{"n_kv_head": 1, "activation": "swiglu", "tie_embeddings": false, "beta2": 0.95, "weight_decay": 0.051, "grad_clip": 1.0, "seq_len": 1024, "train_tokens": 144900000}
Each number is 128 + 32 x the weight over its row's rms, rounded and kept within 0 to 255. Layers, rows and columns count from 0. Numbers have three digits each. The size before them is the row's rms in percent of the matrix's.

# layer 2 MLP up, 512x192, rms 0.145, rows 122-170, columns 96-191
092:103125110135072153203116111128105126136117136107151142139109066149169124110140131153112132112167085127095163166137194117101138120081112116164069086117065093129117201115144097091129167156109182129138086128115135108158149122108081154143154101214109189131103130162105071112189101120156146131
092:150164205116135130159147116089133114117149199127098143166104120114183109158144098166142131151160105103187142091112229083132153115113124122173134140205113123175104111207165141161143147145105137212084050114142192119157118060150181172137140112164139135125123114077157132122082122126146101089
102:050117064158148092138134135124126108247082193151147117125181080110102105101143111060122111137162087106087134108152113203151153144112120167071128132100129154059155157091149141170094134108103122140206131097148133136139149141151116106085053107104085174119151093104133102140122071147109073124
088:153164170111189127172150131126130153121119110162093110109189155117126127122146129110109167115135136148110138161093101135151121111128124158132081096081149164158082155094195044125145082129063132129148159098132066159126186057140162121122085161133150094162141136143201100142166147157092120101
081:091078189127168137165114150139143167141165143139117078093077158152161110115108151179094127099144125128153159176150121130107132188075170096131125158119145099152169108116078122096103125084109149045126088126160130108122089201124151165101093117108168132207106163072104124209142185147153144131
093:056110124133146091191126175097162144150147106148153196143175094134125116150135153123133115137129100172192094181137140144105161165059101147066106084074118109118159139182127120174110068157122204109136057128132131143051135149130103176146153071153111167097093169113168182110125129145118161087
095:120176123113126131164139123147091063124120129142128074120121130156136090107191148082132098134144154124062139090135110091112152102172125136131141136146107096165102161088132157147175133114169120107072132134092125147164074141112143127114108104138119170097168042134115062085139093069133195147
118:148129141145131163119167115129052158094126132127088204152049117096113177130171108130208129124146150183141153130127086109115145131087086124070145168151102150092112097142079099162152117117111137111149130113058157136122140135115143146149100140195169161180146108158094086161126149110126118140
090:095123156149101131076108052106117165164177095150079078137098119111044114047182165093138111130116144151160196099084094172114171122123087135096108146154106116089137033072177133167079156093159115174187112114164196079104095111104170173149086101157144135119158126089060134131174150159091142141
098:089113158136118153176144101122094117095088139083111150173127116127155099139138118130143094182158182122147150116095199147163113115131068136094134160176098103163130129162125169137181148065095133139074121144089087123087097109183146166112097168122122118148076103124098167106111174133117146136
106:172103144086150121114094166163151179133091114144125173161137103073104156159097115137098185113102064139162140156140138120100131137112148144089117106107123117073149121097127118104135105126136123086137127083134179102128128099159114157138086151165104143149163108093130185124154099181178156128
105:134106113107126132158094161105124158151137133155115128106139137164112166110118134146098085087111108118136109210216149135158125118170103137140128083080096085105188111140147093123135100160138084125109102185121186116173117120121153128098135157122112208173154155127149122129114118053115056073
080:156121163137132118123115120080114202109134109169146138067174047132191145092152076149102192150082108146176114160133092129154113130104159169097147125100126146122168118104097131105100166101137146105136143142181122139231165100148113124128095127109143158131056169140132191142111158096126134080
106:110150122127114180151096115137132088098134172093133119180103111145089145136142103127126140178095193193175088143096140141190102089099062116127151127124126127133136134114109156156135152109060100085124188068094151127118073165132125132154155120124160151155131255144103081176134100096112147078
094:137128122144121174047134071149139125113134050089166157141143114072171097150105112195205113111082030109132123068097175113127144078088105108195078066188124101140102097126098119090103109130128137094129115122151143114145149120117133093146098097128154130131121131106139119131127138107120182112
084:134100119086115063122059114129124171118132168118135116168131137119123127102144151149117189168098107136158169091156200061142161128105132111178125121154098124114156089092198163099142174090137118121152125136168137133203112163120101155092047123179115159077135137177111095137122091124118137127
096:143163068132080073202085163099174161182142140115156164159152132127141120136122100157127092124131122154164188156097126137124121162106124071133113152138082111119109121118193116075112152154163211112153127131133085113164201092098133114132135184106142109139137114151118214166129126187202124143
089:128090129186113120182106108189156155044112128155149129153172137136138179117094117121143107104121084124056137163098106171029129157139123167087119132160137178152175139178131162067132158145120077116116110147113196119133175159136175158125091161131111225136102099123200125119095124126153140071
087:152186134126131102139094168159176048093118137121109147094122216104066116120128141141131097120107141134152099124108074055083192127149103078118137099106147140126158151127122106079122101087142112106165147178110100150126132135154129154120149133128102145062140144179167145131174100161100121092
091:146130097144216120159133124175160142152128173084143169169141169113159093127147182106095184110155083108177119139095125178139197111034168077093120093147129136086150049131098100113171145137146137177172123115129101212097193104111112152138101097117182113166064139150149181122168106134087136118
087:144084133128169143106165099180163118148115179111144130091184131047062137197074118117039145100157115124132111143110079141151082124179136137154125163139154181076139086133104141165134116165106090077155129146141130146157192130094135173147155114148107096151154135191138144135106150102149147092
125:157116149195111060152097163135099109154078187173148119112061098175147146075069148108203161138081118135129144119128083097154117137096134142145068142148149127155150116145131138105196179119113121103172078154100107092097162134159124118142186135103135084095126112110114185078108163112153108132
084:078130090075166178162179154122075113183137132149109114105160136165171125131165165116121152121097114148103143150069169063184048146099135120128139055137149117152096117130151153115085126160121093164107162104094115182062118153149157154160189127124121139128103115114143112147166118132101189169
100:136098161113162141129097147153134124087104164188137095092124074167171157083155093152126113183157088133108082062126082100068140152111126122141116122180156179151155110131097129154098088163128175077089115140161102123180079130129153156127088131141154111173110052142169119127131115065102109102
104:161145099167122122103104166099139172102171110135149121138159190101176146121164145152087158117108109042161172117158127101127136104101089166190161150092151154139155122122111158160107143096144121094152154167145139125152134139122104149140132125154132100123144123123137134109141135116128106108
108:139064113107129150103109152110108144110112144134130134130072088156100111128162118153137130168133135170165160135129160170109142126111136149123078123166124150110092159171200138116160198130168106121115083141110129156085084128111133152166172132105173162174063115129124081140100087090111104110
120:072162126121181129130145125199132113110155099163082082054141145182121169147100151121097119129107128157204176134120163092096118222104164154105171134170103089100151110109109148078063147160126166139169139139174176186173103175059162133081160125140133125133152206083131145181128098110147070149
126:044138101217104098112106122152184136172119161160179096111149135154108176091094121134129161090129031143148177149104097147079065152107108084131095138172131111062154125158159166083081116096103160133108130146126113151122112160141132103111154126128129117108138121089086117170163130073067063118
116:097105113163138160136133118073137124144126102080126147229088132086123156090096142096144126104112160062109100087176095106162116098115155106167084118083096076103097102165111061157122117098097179100158094125128119133157109101158146118117133107131178167170111111181076152137135089066131122137
111:084121179151082126101108141095181145112141153138118131130134154137099207102158154127182070120087109128161135153152110121163129151125147158106084169132126141087105149118197094107146197159111127120152143086162130106116073086113144061073118191155120142115112139149141167145103101118145124103
093:189092155149127155145124137129167140178125046096130112106146093183145157135148145134140206138075180120111114120126106102150161091136146174074130096110141122097102085119131126179198156099126088099129156126133126136072068151151134097115096167124106139107140099171109135136086136117147159149
087:169106176157122099096125128126084092168104155100115103076099132132118140090067147067164154131099131183157094055161079126153162113066095153104107169128195144132102147130140120126084135115164154104141096115118116093087187212175098125098116090193168122144098111194145131138130108067124139182
087:117107144098099143147166157075122162106119173170165114076101163039069138109205070132156113127175102123118110127143117116124080143153147034165154158129200087119105128085094139135084134172139114086113180142100106123130111111110129090174070083167114095114100090144101129109188165182105118136
125:130136123155177162123030153165167067132147121057086123163132100108116114195181096088168121134081147115108127083094100138092086198121092082102060130145116134138101105121102138138118177131093160083111098166106116139140115178116185129095123089107150153171159072136137155148190129106145142087
080:128169133159158131065076096077188140150035078154093104130156091166135160095146131124125129141135149126113051143177106161153150149107131114019172096138130114130159132168060130103128081144152149099154120113140110172135131060148101164095152159153150140107150122121073128163144096132104104168
103:101108154179142178174163149103137153137101152110120108097129104152098150110138084026053118125143094182091171095128067157060124150152085096101098156097128147066129142143099130124144159119032146090088109132125169158142131135151153113219184130194099115046097088183095116129127079113117156123
120:179189080126166195106145134137067081123171124130133103149135154128177085143115114136054099195074128112121126112114102093121139106126091103142133131110162087117100068099137059177159124121118159132196122192163164140141125104106154149143114078079098166111118106115164162126196119138089163193
094:113148061108149162160184100080108122092107112081129115139129176155106059122142146129117126111148147106113166089159110163130124163111121084058125051123171173060231085128114139133131119157154103168138074128133125104178115119119090172110148156153128158131122118118138118155148175128119122134
102:125132157126086116118146158127090110131111127176133179078114163197149130138191162144144099169075111120172138091130088105136169092144157122110136140125130170133145136142080174108106105167151127172105087126162119132132039176065100198104158173083129121119166164185093123152121132145164115155
104:093069088171185163028115122094117100149099198111142127122142128157101135157112138131167101118127113144123086108050120143108126090140107173190138166136150119142108113141169128150150113106168173135147166158186163180078152106137139188166111162118162096125095125172151108141131098087184148170
126:156099112126155034088158102156118124133097136193127089098079120136093158136146077084153186108110171140103125147089063163157102131088151137130096122134148158160094142111161103156172127097099159119163144139140146142076144103048122126162117166100139100098159153150083109075114184038139144130
095:125156161127129102143117143146170111096115113113101120097123122126106131067123088173112148133217165128110166142123188074073115096165132149107087137160066131184151104096103090152147161057115173139100137154081088155126073091109174066173087145149146174124149080116119176167125155128077128154
080:106110109066136160134136110140114176155166141111084154081091151169098122179171151151186105079151126132162149091105090109155154123126133177163100116170098049118173150128095166145093117091102146174079112113121113211135088138108144134139134055145117103149153120118097056171182122107120172187
095:125167199131056103121098084177148152161125128125148060091119085141110125141089159173124163109177132107168079128128187135136157114170097133128176174158172149117116188133180155112149184173193145086071143122163147102113170168140164137135124126081130059074126128153166141153132126152152122059
078:110123118138124106136154119118114200087099177130102207080070182166074155099106098137155127151137095170102128122106154105087121144210104140133146091110101134100147136114133107124134135152104102107138124199183102178060110137123143086100111117169151148108102157164130130126107111107108084181
106:180185138109066128110135131141155099138078133136122091163135085116135084140178136101157119113154122135131178151144141180173088132133143102121151153120065141156164136131137149132050067111170123103107049134105121143132051133137096148148086151133109155127082104139114135109141147110125103147
092:146168102107154110081140150146139112056136073145119150096136175170178080149143121121206112076110135165110069106119151125149131155141122115126112178166093131156102111120136148127130131112132087130159123128083128103158130098137118079146187127125121114166163121100092178170041152168105161138
163:110140031090087169141127135118124175131141070148154123113144063129145113129072115144095137160138105096118139178118140072160136149149095137073177114098147091126169066106153158135104148129130105126136200101123110179128106095091174112094131099102143205164190111150141143088089168154091139200
077:123074171161141154175111144120118126107096104141151113121168163132154174162157100188091131086126111118173149085116098155104090098158109146192169154091180147063162146154088134107092095144115151119080036099169090135175146143192131107072159116087149126153124123135142134139121129114155168149
# layer 2 MLP down (transposed), 512x192, rms 0.134, rows 122-169, columns 96-191
101:149123137127076184105133154173145110106139130160125179126078162088167179121138122179152100213120169191118126187136123074137124139138091096137146087115148131107125120114154154095134148134111131115080066166151198104137102168106054135154156139068102108118102148131111069115095106122140089112
087:154162165128140116145151104118115101168160112044114117131150134164112129158162158092174068108099102126165119095104105111149116100132124094202142141139128114175178106139169124195185099086134185157101056127093155112166132112056136128104150071107098156105125095102163088137138200132108094125
104:106109092142137095165139151143150110216115105191124119159163130133138152158156110102115175176146071109115117137161119175098096144122084140067105089118135174104124177106106145170108130120118131130168153091147151175115166109122155126071081090151120137106101133078129107114178117114096096087
094:147090136154097180125100145154080149105077143138166116103053031142113141118116125128153108177145109098083095151109123087115134128107138099089198147190100126102153099104117206150140173112108116142111143178140210126122130140155156130122108107086110145140204107115115096104150146051126103120
102:117137116140133128123129167072093102099116175089135195126180177135076152076147091112143099160089096176123134089124091148136126104209073145122108068129120119108117150162131120118160178148076116133103096100064138139123128114138129137063111119159113135097078061139131086121108117120119097170
098:116136101134171136168141096093087133119180101093097136094134160111147155127091130163143112124126155190174182073117160102137165119062159213138154108176108173165104122137101063140162155147112124122109187085122111125136071109122172126067127071132181124160149105119169145132170086128100165144
098:101144139156148125127158147152122123137104154106118168179065208086121097119122103161157092098122098090158077213113122178140100149154132140158108096147100179103121120168082127073164156082073111109114132094159137115135140154128054142079156109094112197117124141103140133101079140157134111124
109:142115139117131111108127134137149138102096113122119114102033146096097141186097132169131219140123158135118162168158148165152117158111146129089170112107134115128102131139136166074151116188105102135123128121144163141090101178139182130110163116114044066171168153075175112088056111145143121135
097:138108156110117185095115070121108178183109047108090070141091130105081113072169130104155095121100110109163123093115170143108103069076137157069183151125069119124132076076159117125120119087153121179158156075187161084108079142092094187131108168102141110148134124111086151113116142137118176136
094:172157140162138086066092142174151171108179110103169095118116152152130154101099134109100158060131123084131058154106109091115116103134153120142152144124128134032107110122136098122117124190113078144154160070123175143119122101069085063149133112119108146107145137135157081177179123163135153140
098:113104106112152147097206107063135113113125095155099069143154132171116111130122108145116192149162108118096147046154132112148128126114113167129177091157099113198105130136186095132124135152115147167102117105167118152158167134111149109097124132100144106123102159142127093170187224116144149113
103:109118123168084163152086144149144159112120133140129127091189094140183151138135111123144084126141117100042143148067125164124097143113181162092152129180091140157099110160123071161087141116121138183098134098123104149117135124125132141059130099060138087142085096137166103163110087140135090174
088:151162150114082113141145102125179185111083085142120094082188089082165130129133105120112210144139094136178139124139095153067183151139099165144159136108105127124193134101166091129064043078155122154117110102127123147167089132142105139102107136158152135153106133140088111112113080157146163076
114:068155112113150173165064127181148099137201168120154107154177154125157127138098141153100154157146181136168100189109152112129121148110162150139138076156134113073112148118115151114110140134103138097128168118119151105075069128124140138156161101170128144119135191131102077179180095085124151122
098:137164118125118128115120128092126110082115140083138134129100131077130089186062166165138126160125135098154110097151174136166151075148108141147149068144143147100160061143168155178164184208095118138185120158128178098162122094151169110150206083065106130147183128096167127161118132114128125175
094:101102114165170164139124170188142067112144155111111128097129136117131153104122133133100102101108131130106139148126142166131120127147145192095088107190147088055118127146127088092132156151092134112108129081162116105102093030077096108086170101131074152138175129083135073130105105100095143137
101:168164070118112121181141166125175151206099156113123128152199143160184142152155147150062134106113142112172144148106115166131130165116132111148135166174081127129165140141158130112108139116101180133154061178121096108143168073125127172156118196085157160175148128180127194157134090131166124089
102:138145137138098119117139140157151125100129161094146073142097140154140149187113106107135128137151175161054131109119071187090111085158102131127090171107104170143118107123118119116135133134156093128165139146155153101109117171148137030107192099095127101148141158154083119141140152163121173109
089:110151119122070098096087134171106144149143126099184099124147179132109116089115114143120110080087166143138158153125085116118156177066167107135167121107128139152129197120126087099091081103116128092159121129074118103109066132138112142130155154133135137137179091100124136112147100181172138074
108:094184078139124090109174088168170172151179116151158153134130166199101109135083171152135170171113128159087126140099082144119159124128134122083124098184079114139142131089160158197140088139066153159182176132145116128119124115136085127185141113111127109125104149099179143127116113093078140140
097:128127100115096088141093184151136107126164144166146181127122109139119175169116176115046138151098142130104185115093132119093112108197125116116123151098055153122148106141133164152125092095115113104145119128146142146184146135141114178141150081109041137129175156117132164087112181121113128083
115:119078117145127082144076130100074097119091193154146141097055121168139136080048102140168159135150112185123142085178092103154151118056117147131090121108173144111116124113136132091153150108084108113146096157116122123110143096152153143112192137132145139110127153097112182113123122121142133133
098:141165140135105145185186135140171183166117140118079107162127142155106115058150137119148070183112120100090105188085114137158136094168111137111097143118079118141158113103162107106131104153123091145166145092171121145059128112138175085084095103082093118165127175116119132152157097092155114078
092:151121115111116102119137120142169123127083095156145118124114105126152145120114164130054125144110097104132095202081137139129135196108124143124098123160152202135157139109103111126085120160107149122141203095173141061083129142123147153158088103152146114159164117096235125092114165063137087112
087:149143092097093083147093150112141196149116082135144094165129117170098114114128192147126206088184169041179188138161110120092103115158125124198109128174156150083135115099195120151127114135136055078137064114108163163126122070134112094130134041109138155104135115124143166129154156140111126098
107:074088112092117102121120157109085079104105159085128149136130134157132083132160112139173087174137128152119132106081141126137145134165146159120100103143184135161074123169132104102168192179150108092102085148067170119141078122099147122148148085099152167123097116107080099143134108123170079131
107:175096150129099142134134163106112157118111158083156176206116141097140113124214107135191100073129140100040100132107100130160118066113124104124081120112164127179144112105152161157170127100105099104143108081072106127129192068167091106180084112128089155133119108169093131066116125156134141136
116:102134100166156109136133145190216167145096134186133068091162148163140178077126131123141154159129083126121185142140121106071067108108136136113123139198152123067150106143146148081112096117124166112101105156117127166155108192171141100170131063080116124119108126084111121172137124088073072106
114:173118104134159129102161147113103111136158128108150132241062112066109114083052121120073107114119149133086121034121086083165073122095100088119123115072124144132185116119176085119150067099189141129123143115131152108154081086121118083162147142162137145144123114141101118103133170076155089158
101:099192151064078115162093159111189158165195116105104155130167134160128157122155112134177117144101158119194143166114111149138158166171121128162094155151105175109135116136143097147126159143102175098191100078130144157167103125087100066073144117156089107112149097121155171118124136090184110129
107:095143087089088123116135085176100088156055150189140078113141113076115150142146101099102112166127135124158148144095155130161090121100174082104140163103138083124192181102181150194150112154157129202140134109149130142137153099067044164129092122092157128147131185140126185115108136147182095129
094:084177162150135151132111121113114156102154124161131160113105098139128120157141155181169126166137129077120176075092118121175105171101124171119124157128119144083146150072151200097125107087086068090086136105157082152123152139118162120133189132056130104069162150142122146158120144147132106095
092:149115139153097128163136176054186169064122105174099131134106130079114144102150133055083125155157106111121145176124094139105144099123108083096131090121151114068120126105116101120129140104205157148076154136120061092094126091169198103159073129086087143104106145109104101111134182174061126114
122:122106128155132142152049112109104075145139091034090052107102093136130100146149116090145106088090136114110145110131135132062081160134135092092057121119148129155101127116103109096110171154045143096154083176094101153127121174105136154065110085097113130156162129122123172137164126116127108120
092:169137162121093132191161120147184169131070170018155187179119122116101118151134169077138164130152166120185058205144069097142151108164134119110104155135118122164096156151130132170137143186125136150165163062110074139146179123121145155122139131133127123149126135126122113098106098156151149107
107:100099141150144175138129153123139117131161111096076134094168155160126165106132081037089090135154108195103159078132076177123122162154112075112119116114142156069113116127111130106133141093084149117076132140109169142146121126115145165234145145175145131097132089203097098153149106098125127172
102:085129107130104167110103094163127163078139102129118141125124120174146153097143105077122137067097115173105124159094150153126161140103103116138089145104089193131162144133178155054114169147116093183091090162116128096109123081172093107118164120136144130116086083111102119116093165127092099124
098:103145120146111115155139113121169065141146157120120174045074128108140140207132163136147141090115132143191177139146091173132108147120136108128088128141100142091074170152134107160141126156108170130076159143093150168113169115171045101143109123120107136115124156116094126127066106123128189097
103:083178158163129104141122103108115123072155131119129131123069153157065189122110128120085117168194107118192149123118190156082190087069140113099103114104122109138068173125133143120197116167134132130125123137149107124149148146168105161047166160100123157089115157132138134136116180108145128100
108:109107139159130119130073105089147089180142195125110094128161146147111144103066149118068148119143114166132149152099127153138179079150147132146115069153137119146121125153127150129113125115136083166136168123140219170113191087112150151136123102130128137145164110179124158084100130082117141108
119:148111126133138047081154105154134095146126103145120120122054183150096139147166030078168186105108200152083158106090118182149092116100140165097116123105166132166085163133122100112152138088141140123165175119193135157109138096032145134184133130074148106094119174107069132092141167087153168128
100:088160131166105139103098160127171093111078111086144137176137111081118163065128073166123120090130192091123189190123135156152163101142133171180168170144131161101144144148120133158132120139144116102078148133156115175058094143141094112137108092154164190128154102122147146142154186131137100142
080:151116086093152145108114108160101083113117086105102102178163142163120121115081094146093107114141146133116162188186134158115148045144169093121125099082147095126167130136056113089174142159103122107174114117174151086170128112192144071126170070127153133100063145120155114127086133117139145189
090:124116143156166068168137107116182135134122148139077081106142139091075110171153132131129112157178151094125123132117122183129067115180116117148091149168100156197132117134153087133087158147109145139120135118125096133144122098140150136114137095194124131109145191076151147142128091124156093121
090:146084122150196086139116167168176164081161122109106141112128155119101162113133165125099202043121090180125106089151152153136113136163193139064144115108169197091144142193146161145091089132109149095101108092164062124099073160145143110129117119169121135173091116124100154152129091170137144108
097:141108169156129144107130064142115153129113155116131101145191135087122082140100111166156118144208125135118162094104105173189157168175107166172127154171131124120125114174106143140043174142134116097156075232100101119090096114110147132095107169143113169123156175094166114171067177121152164130
094:135160111132139137121116139091105166181114144114165209095129124106155164104066150095181106049092106134139063086144148119124127122113148107075136122137055101149140118130139176115197112125149148105102136106100075059152126147077088079089088150112149157143132109111149108124128129158099157092
107:143139123120165167139152108089137137110117184151088156152083157116178194047174096088068143076084085189099136144117137204167113149110154122163149165107115090101132095038150088087089139075132147115074113142058115114142122074126115130126126130080131124130135145194128150139138114205123087127
# layer 2 MLP gate, 512x192, rms 0.139, rows 123-170, columns 96-191
095:117133140125116127076181133103129085143183093113149106153133131118157152149125085134150108117136189125111153162101187094125177142112157114173087090136131125184134107158190092170139103141154140145078111114111152142190109082154109099118184136122187150081160152087149132098152103093137123097
093:155155213100120145156124138157127083088148161097124128094128117155167113158156124137161100177108145126144150163112161166078115116170148185155122147096112066102053150098160111121167132093116102142148123190122125144141074096135095139163123189103131134148134122164175155086159117122138083124
096:115182149112156119153178163121127134129188109136091130093186182101134152137143125118080155100131153144115143134080115141108116129127098123144078119077135156131073160144158051097139075156104141126105154095113070120150152071125108129133076148131142097094082133147166127187132116122082103085
122:133145091144126126112156096083073092097110129110140172127182143117083148121140078097121060173093100181109108104118130147124114073189070177130130109132132121113110163171132101114157157166042094161091107073087089137127132165147164120103144103163110141066061067164173093142084097120083094108
120:196184141149154124086140095092112117070131175115100083064116140113137136086087145136123104117119166121106169095106113089130171092178137163141144116126089154143061122076137122134157155117159034166126207104106122053210109115161151109089118171135164076160167089142148126157131103141100117196
110:135085125127156146076123111117153152119114154112128184139134125140131143185037126187148160113097123142176107154133135157106113175089111144124117146113146182071145095165122138086077127143109148128161126136168150090105173108174107121162175141141117112150057224105131206185125147156113068104
121:123106151169162135130181151152128091068148153109122109116068100089142122109172130108161110136166132154124106073125095139137104093118144097152154169126098145079128091125067150117133148132119124162173153114108165158153147138043132140148127148144119105129104155186190141149100104170151110177
083:132100182168116137102074100091113149123117100123084114107073110124101117054099163157148164112123123112164189092118065193074127079113085119173103090143116058117171086135138168139059111163125100143162086102128118087110162153139103169100134133121130170102184188095116161173077159175154121115
098:095084145121150168148115093119086128107098124093134132148124098127117094137119096151193102158149224137162118098135177129156130157138062124102122162201084138207125109197119167164163134101159135172070077117092036151153094148136187136097118166076145128099136081132128142158115129130122109133
118:176055171080100150124073108103131131136127108101146153131094128149132143180089115119101184129152134153141144137140155109103173096129153192091126133112082109105190138086136143104152070121113120131093107098120179174128080103170110189125129127151135131192145123151087168142166072180125122143
098:126130138110119101171123148168143144117147143159105110097106144137101098164095129140110084116137083134137152227205146139156129126166107119134116083102116086106173158154175104074158092146139105087166094192127163132150168125101128133123074170146124237145166124111169150116161133103177086077
087:123103122138136127104088143111140153154104123129196155061110119126195095128096082146102149161090111191122094126148118109171087109084132140093080140079151133129095096166100157060128167182104133118139096160156108115159163131132159113140105151089135149133043162171148201090151199078128090079
105:147146130164134134139093066142137076148195148130162093148205127113110147125080201197118095181138173150127123166148210128142146143067102168132126145184114157096087149136091116114117183139105154088130158185150130114120121172145094080126117110123134079152136197082108109196147150082110112094
096:113150142163142198121085102128103084099158135090125191186096125131205117141132144186107117125096118158092110101164164147174145076110105171160109145173106116115137101139101155094125156159131103102115091136180131136164133173175100154124106096230190140159124112134119142102162179148090166139
104:112121147126090140083099119147175093130102138130134152108124133070084140095131182130116120102103145121069128183111094143149067095143097172098070077165156095087103185141121112118186136172104145080103107080163072116087097060101194145090130109161062145109164140093101096106133136054099102112
089:099139155098142091186105125172100080144181124081149118155132114107097098076090079093163097097156121143109144129153144147135077109037140108128077062104164131101147114145138146097177095149152157102110119090108130064177150184141103097110042147160095141157129156115102170133046117188153084119
102:108139092105134155074150089142097094137144166091135056121085097147171104165101071114137129157108141133109099141118135186136084111140078135157106154073041103096105124075156131133132149107100101124113158121108104075171088170153140037159214099075117062118139200148122141109160133169132152117
089:042091167148151137120095149125119161151156090118143075122151131124128166131143114147108181106109139129113210162146137159106104099108191118142167083141135156099107154042124116119119141096133133137169139095169116131127074038105135123124165141132158158166132084094103086128091166147168051125
123:158048179153173156177087150149138105102115166144093137159123115074173119137154115115125137090125113095183114144143160143134146143093105088105125113089166104117133091126067102089107180159155140134103077117113123142101145090117201127055144072185167142146152111173070130138164108183167093104
089:124116105154105134118136062159133119143129071074113093145111102069120111113174137204155117158138153114113116123122136160181164076099158117145158057165196122149106132141124117116122110163135158128130124161148088120116135103101128069092127111135188095113110080128104071124060069108132095157
082:127127125138144131169143167159104128164169118138145183140139122065133115125078060203142132169142103168124096141132149094141156154132136086159064123132180159089112146131146148130160133138155121087087202147154093167093127124165162157114112156161064117186161209146160085121068112053118185145
113:111117103103138123132154137153089096086120122127143126107141149140128193160172174100116171103114139141120135073178166081132092166067115092127145073175215102124109128153078147130121119152115159125102125142121101172145102136130098134149177131167174132088120076132093107142145151158079212189
095:134116162129157123135103181135134135130130147183144126117130071124112181083122080121129167142149099149128097106119089160074147151120125084155070118173151142090146151154090140141116108138136115069072145093157148093184095121128108141142070153138125070145131107149194123118134133111099117077
092:119132099210146103127116159145094098074177138123092153118109181104162171144162070151117124150103126090158149080115152097160086075132119164152164192075154130158136144098087158181147088106111193090135110106127139139129142153131092133153142153128121110131121163119159117145134138106145126138
080:130146108106154072146114104171108169118144106154121116119129141164125169181105056101154053087122106142162183117120164147158091125036150109123167131107167145152146098151127094071098112110079167179167150122107145192098141105126143158162088140066140102102129142136087116138150072133108139161
122:181111149092095120131133149094116155138125173084188177160121098084166045138161073141183130135116128076062109094122101143150128076139080082142113147081167133185090132159138106135201111101080102126101143086080077108079175097140107103179104129118138122100099088172104098098137140165130180124
097:124135109184124104104119113175136121149120190162104148144118098127115148132071165135149186118116090157201140132163100161076076163076135092161135128127128169024141105135146144089117130132145150156101151202113072107126091127148125161072135132159156166094123151092082129219203095088104080131
131:117103195109096073099060096134141071148137154151141140067150126201162155145168137130172183154097139149165127120109166107121174151145172132146095169203164159168101144115112170128130187157101137052065110137103136107140137213140151116133117132074081093079148143153146138119144117174135140114
098:108111176158096142074105101118147158095129133109124102127081121128108168095130156133137078083097144148129135140169167098167103151107143092086127183132181133122113146122139107080151147162101120146086135121153114101068105085102105081090131211142142116100087142111080118140050079125110133127
144:183113183167125176139100126085134156099160106055110154124124071157154118109092140130169177107100151145117087144158113129109183163172113178133103094117164116112069103142120116092118169073114067094098122142136126122092087145203152099124151178158093117101113062123103120146144116126104132129
095:091164172157115165122143117122133056167124119098127101098130156098193139132137140148212158127115161157107122104081115077134167135160150131049134150111179113069150128145125135155146074094158153113156163165087109170128150186173126151096155142159091150107095080162093129170139036117134064124
093:155111124108123093191143143095140102120153192120182129092118179060062145134194084120140118117168121115145158122154109087100091149140147031162123179134146101162097088070089198168141175168135119112081201176096119124168086147148108115159074126127109079138075108147127190100199126182097117117
087:106081159123105072167161109151130151133204147083157083056148056126126133078070131113139111092152178180133172143136183136111130120138134144131103151085056113156145120058175103084164153124146123115111139184124137124133107163136120089118166137131087095085102092125138102126066094128128126129
097:048155136114151100060070119036109096155024064175111069102161148182121166139164127147136095132094167146108122076204133151139157160102092129117142117090134106109151115106069128121131101083118172122129107143152145151097090093169110142103116178127127136102127132130069133167083137093127141179
082:152113114082107178075115142143187103133154125088101170061082139165127141137101151112101094146081169091106102116132124078108147125123183111164125167086181189137113081159092190110038092117173082135084121147126113201076081164147180149147146100135176131134187158110154163184116189105159157157
122:137058169126127097135083109137185069176086135142131098123095144138098125091138128153168124086134156126165130041090156155160137140123186177127140164218128194154150154085117203137150125143158105088127099138152101090192165165162147127130124130141181066129168128102108141124102095098153120099
097:148123113120139102095105185165119075135121148058129122125130128125208137121149135143163138113151135114142176145188153086143175114116146177165093173169117070146094146130133090144116112143113158170077088156125149137109126166111153105176105139117143087162112138221150139133126068087141135106
102:159126077089152134186112109112149139122150096108135071187169094088085094108084097114100156064172121185084111173116166112096131192078123118145082097124112092093143162105205103147199139098091125125121125123119148068116199097146128093111086094163143168134106156071133167105143142086135148113
111:120174143096096095188181168146143137109149084148120132097100151129172108113177104121086169092132143095110223120128120145149118149106156072069170103067146084108177141145048128115092108144087123127115106117089109126191131155092135108096132140131106176122143174107162152119128178145074117122
088:088150139098179132088102117130121141117111115088100119139171193200181100104122120163125111090145149139081174072123147095113154126158158099086101100106135158109135198129107059131161130171132090068128160087188074137195126159092126091183101058177161117106158128140140181134124086102090097124
102:105172190127140111106121177181129117090163148128113122105156142134118127072084097115105170123124175151114153110159143104098175097140156171151028141124079149158122113144091089145140166070151175138096184118100097154152051109126157107138140152102113115126153099169206164209076155153102134137
085:160197138154117108093136141165123142126164106118169128070127130109206114143113127114165159115164226124118114127127080143132125137119173138101143127129092128135146076097125122113146135088116136117129239170093140076075182095141108084121167205098100158116101132150127137155135125075103095124
107:121130160111094120081084120196094152174134130170174123091130117181151131148077158132165142086157106139135113134143155091149180123138129145104208172153179156132125183086217164102131178160182137101138164092121152100091199165151125151146137118102108070071155144140132091171115161148163114101
093:125131172126151157082104136177180124099201117085153085160129098121130152145121109129108203051163117127108133178096132151140126134079105097125133137161167170136138103160179133126145070108110134128151095044105148114181088136142143173139130155116070094152135132098169124159098095130100129070
109:135087136146158120203106141119110177095179137115114145161131155134089129122068122109123131135099145162163065138097109093110148133123134137115111121121192132071124131112108097093221147177087159173114185108153137089119203118135157102119159110118182083161161150081173093183109115149140146094
085:202072142136069090159106148129134110103126097104138099143087083137107141107102141128106107124099131129128127095150181101092099129104126115138118085102126093162087089111156154085156100105114111141064124190162134133152158112177134138097078139057164141159158090200089173082069129074103166142
156:136136204160185090105129196171111081105100148149078147144120165151106157147151132158170131100116131131147133192142134131137143130128122103178097122080077175140070153162141098125143112125106157128148092107160204092111167134131118108150123130158140069117088160120132117136115094068164120046
084:091116141081132142138101116125102071127101043134167084121128183144145158125110104120144123092104148107084105102151093087106108113112106146209174111113167172139136143111122149123074113165157112099147059149087127112138106159143110093088144149113133100124137179108121140149146114111145108127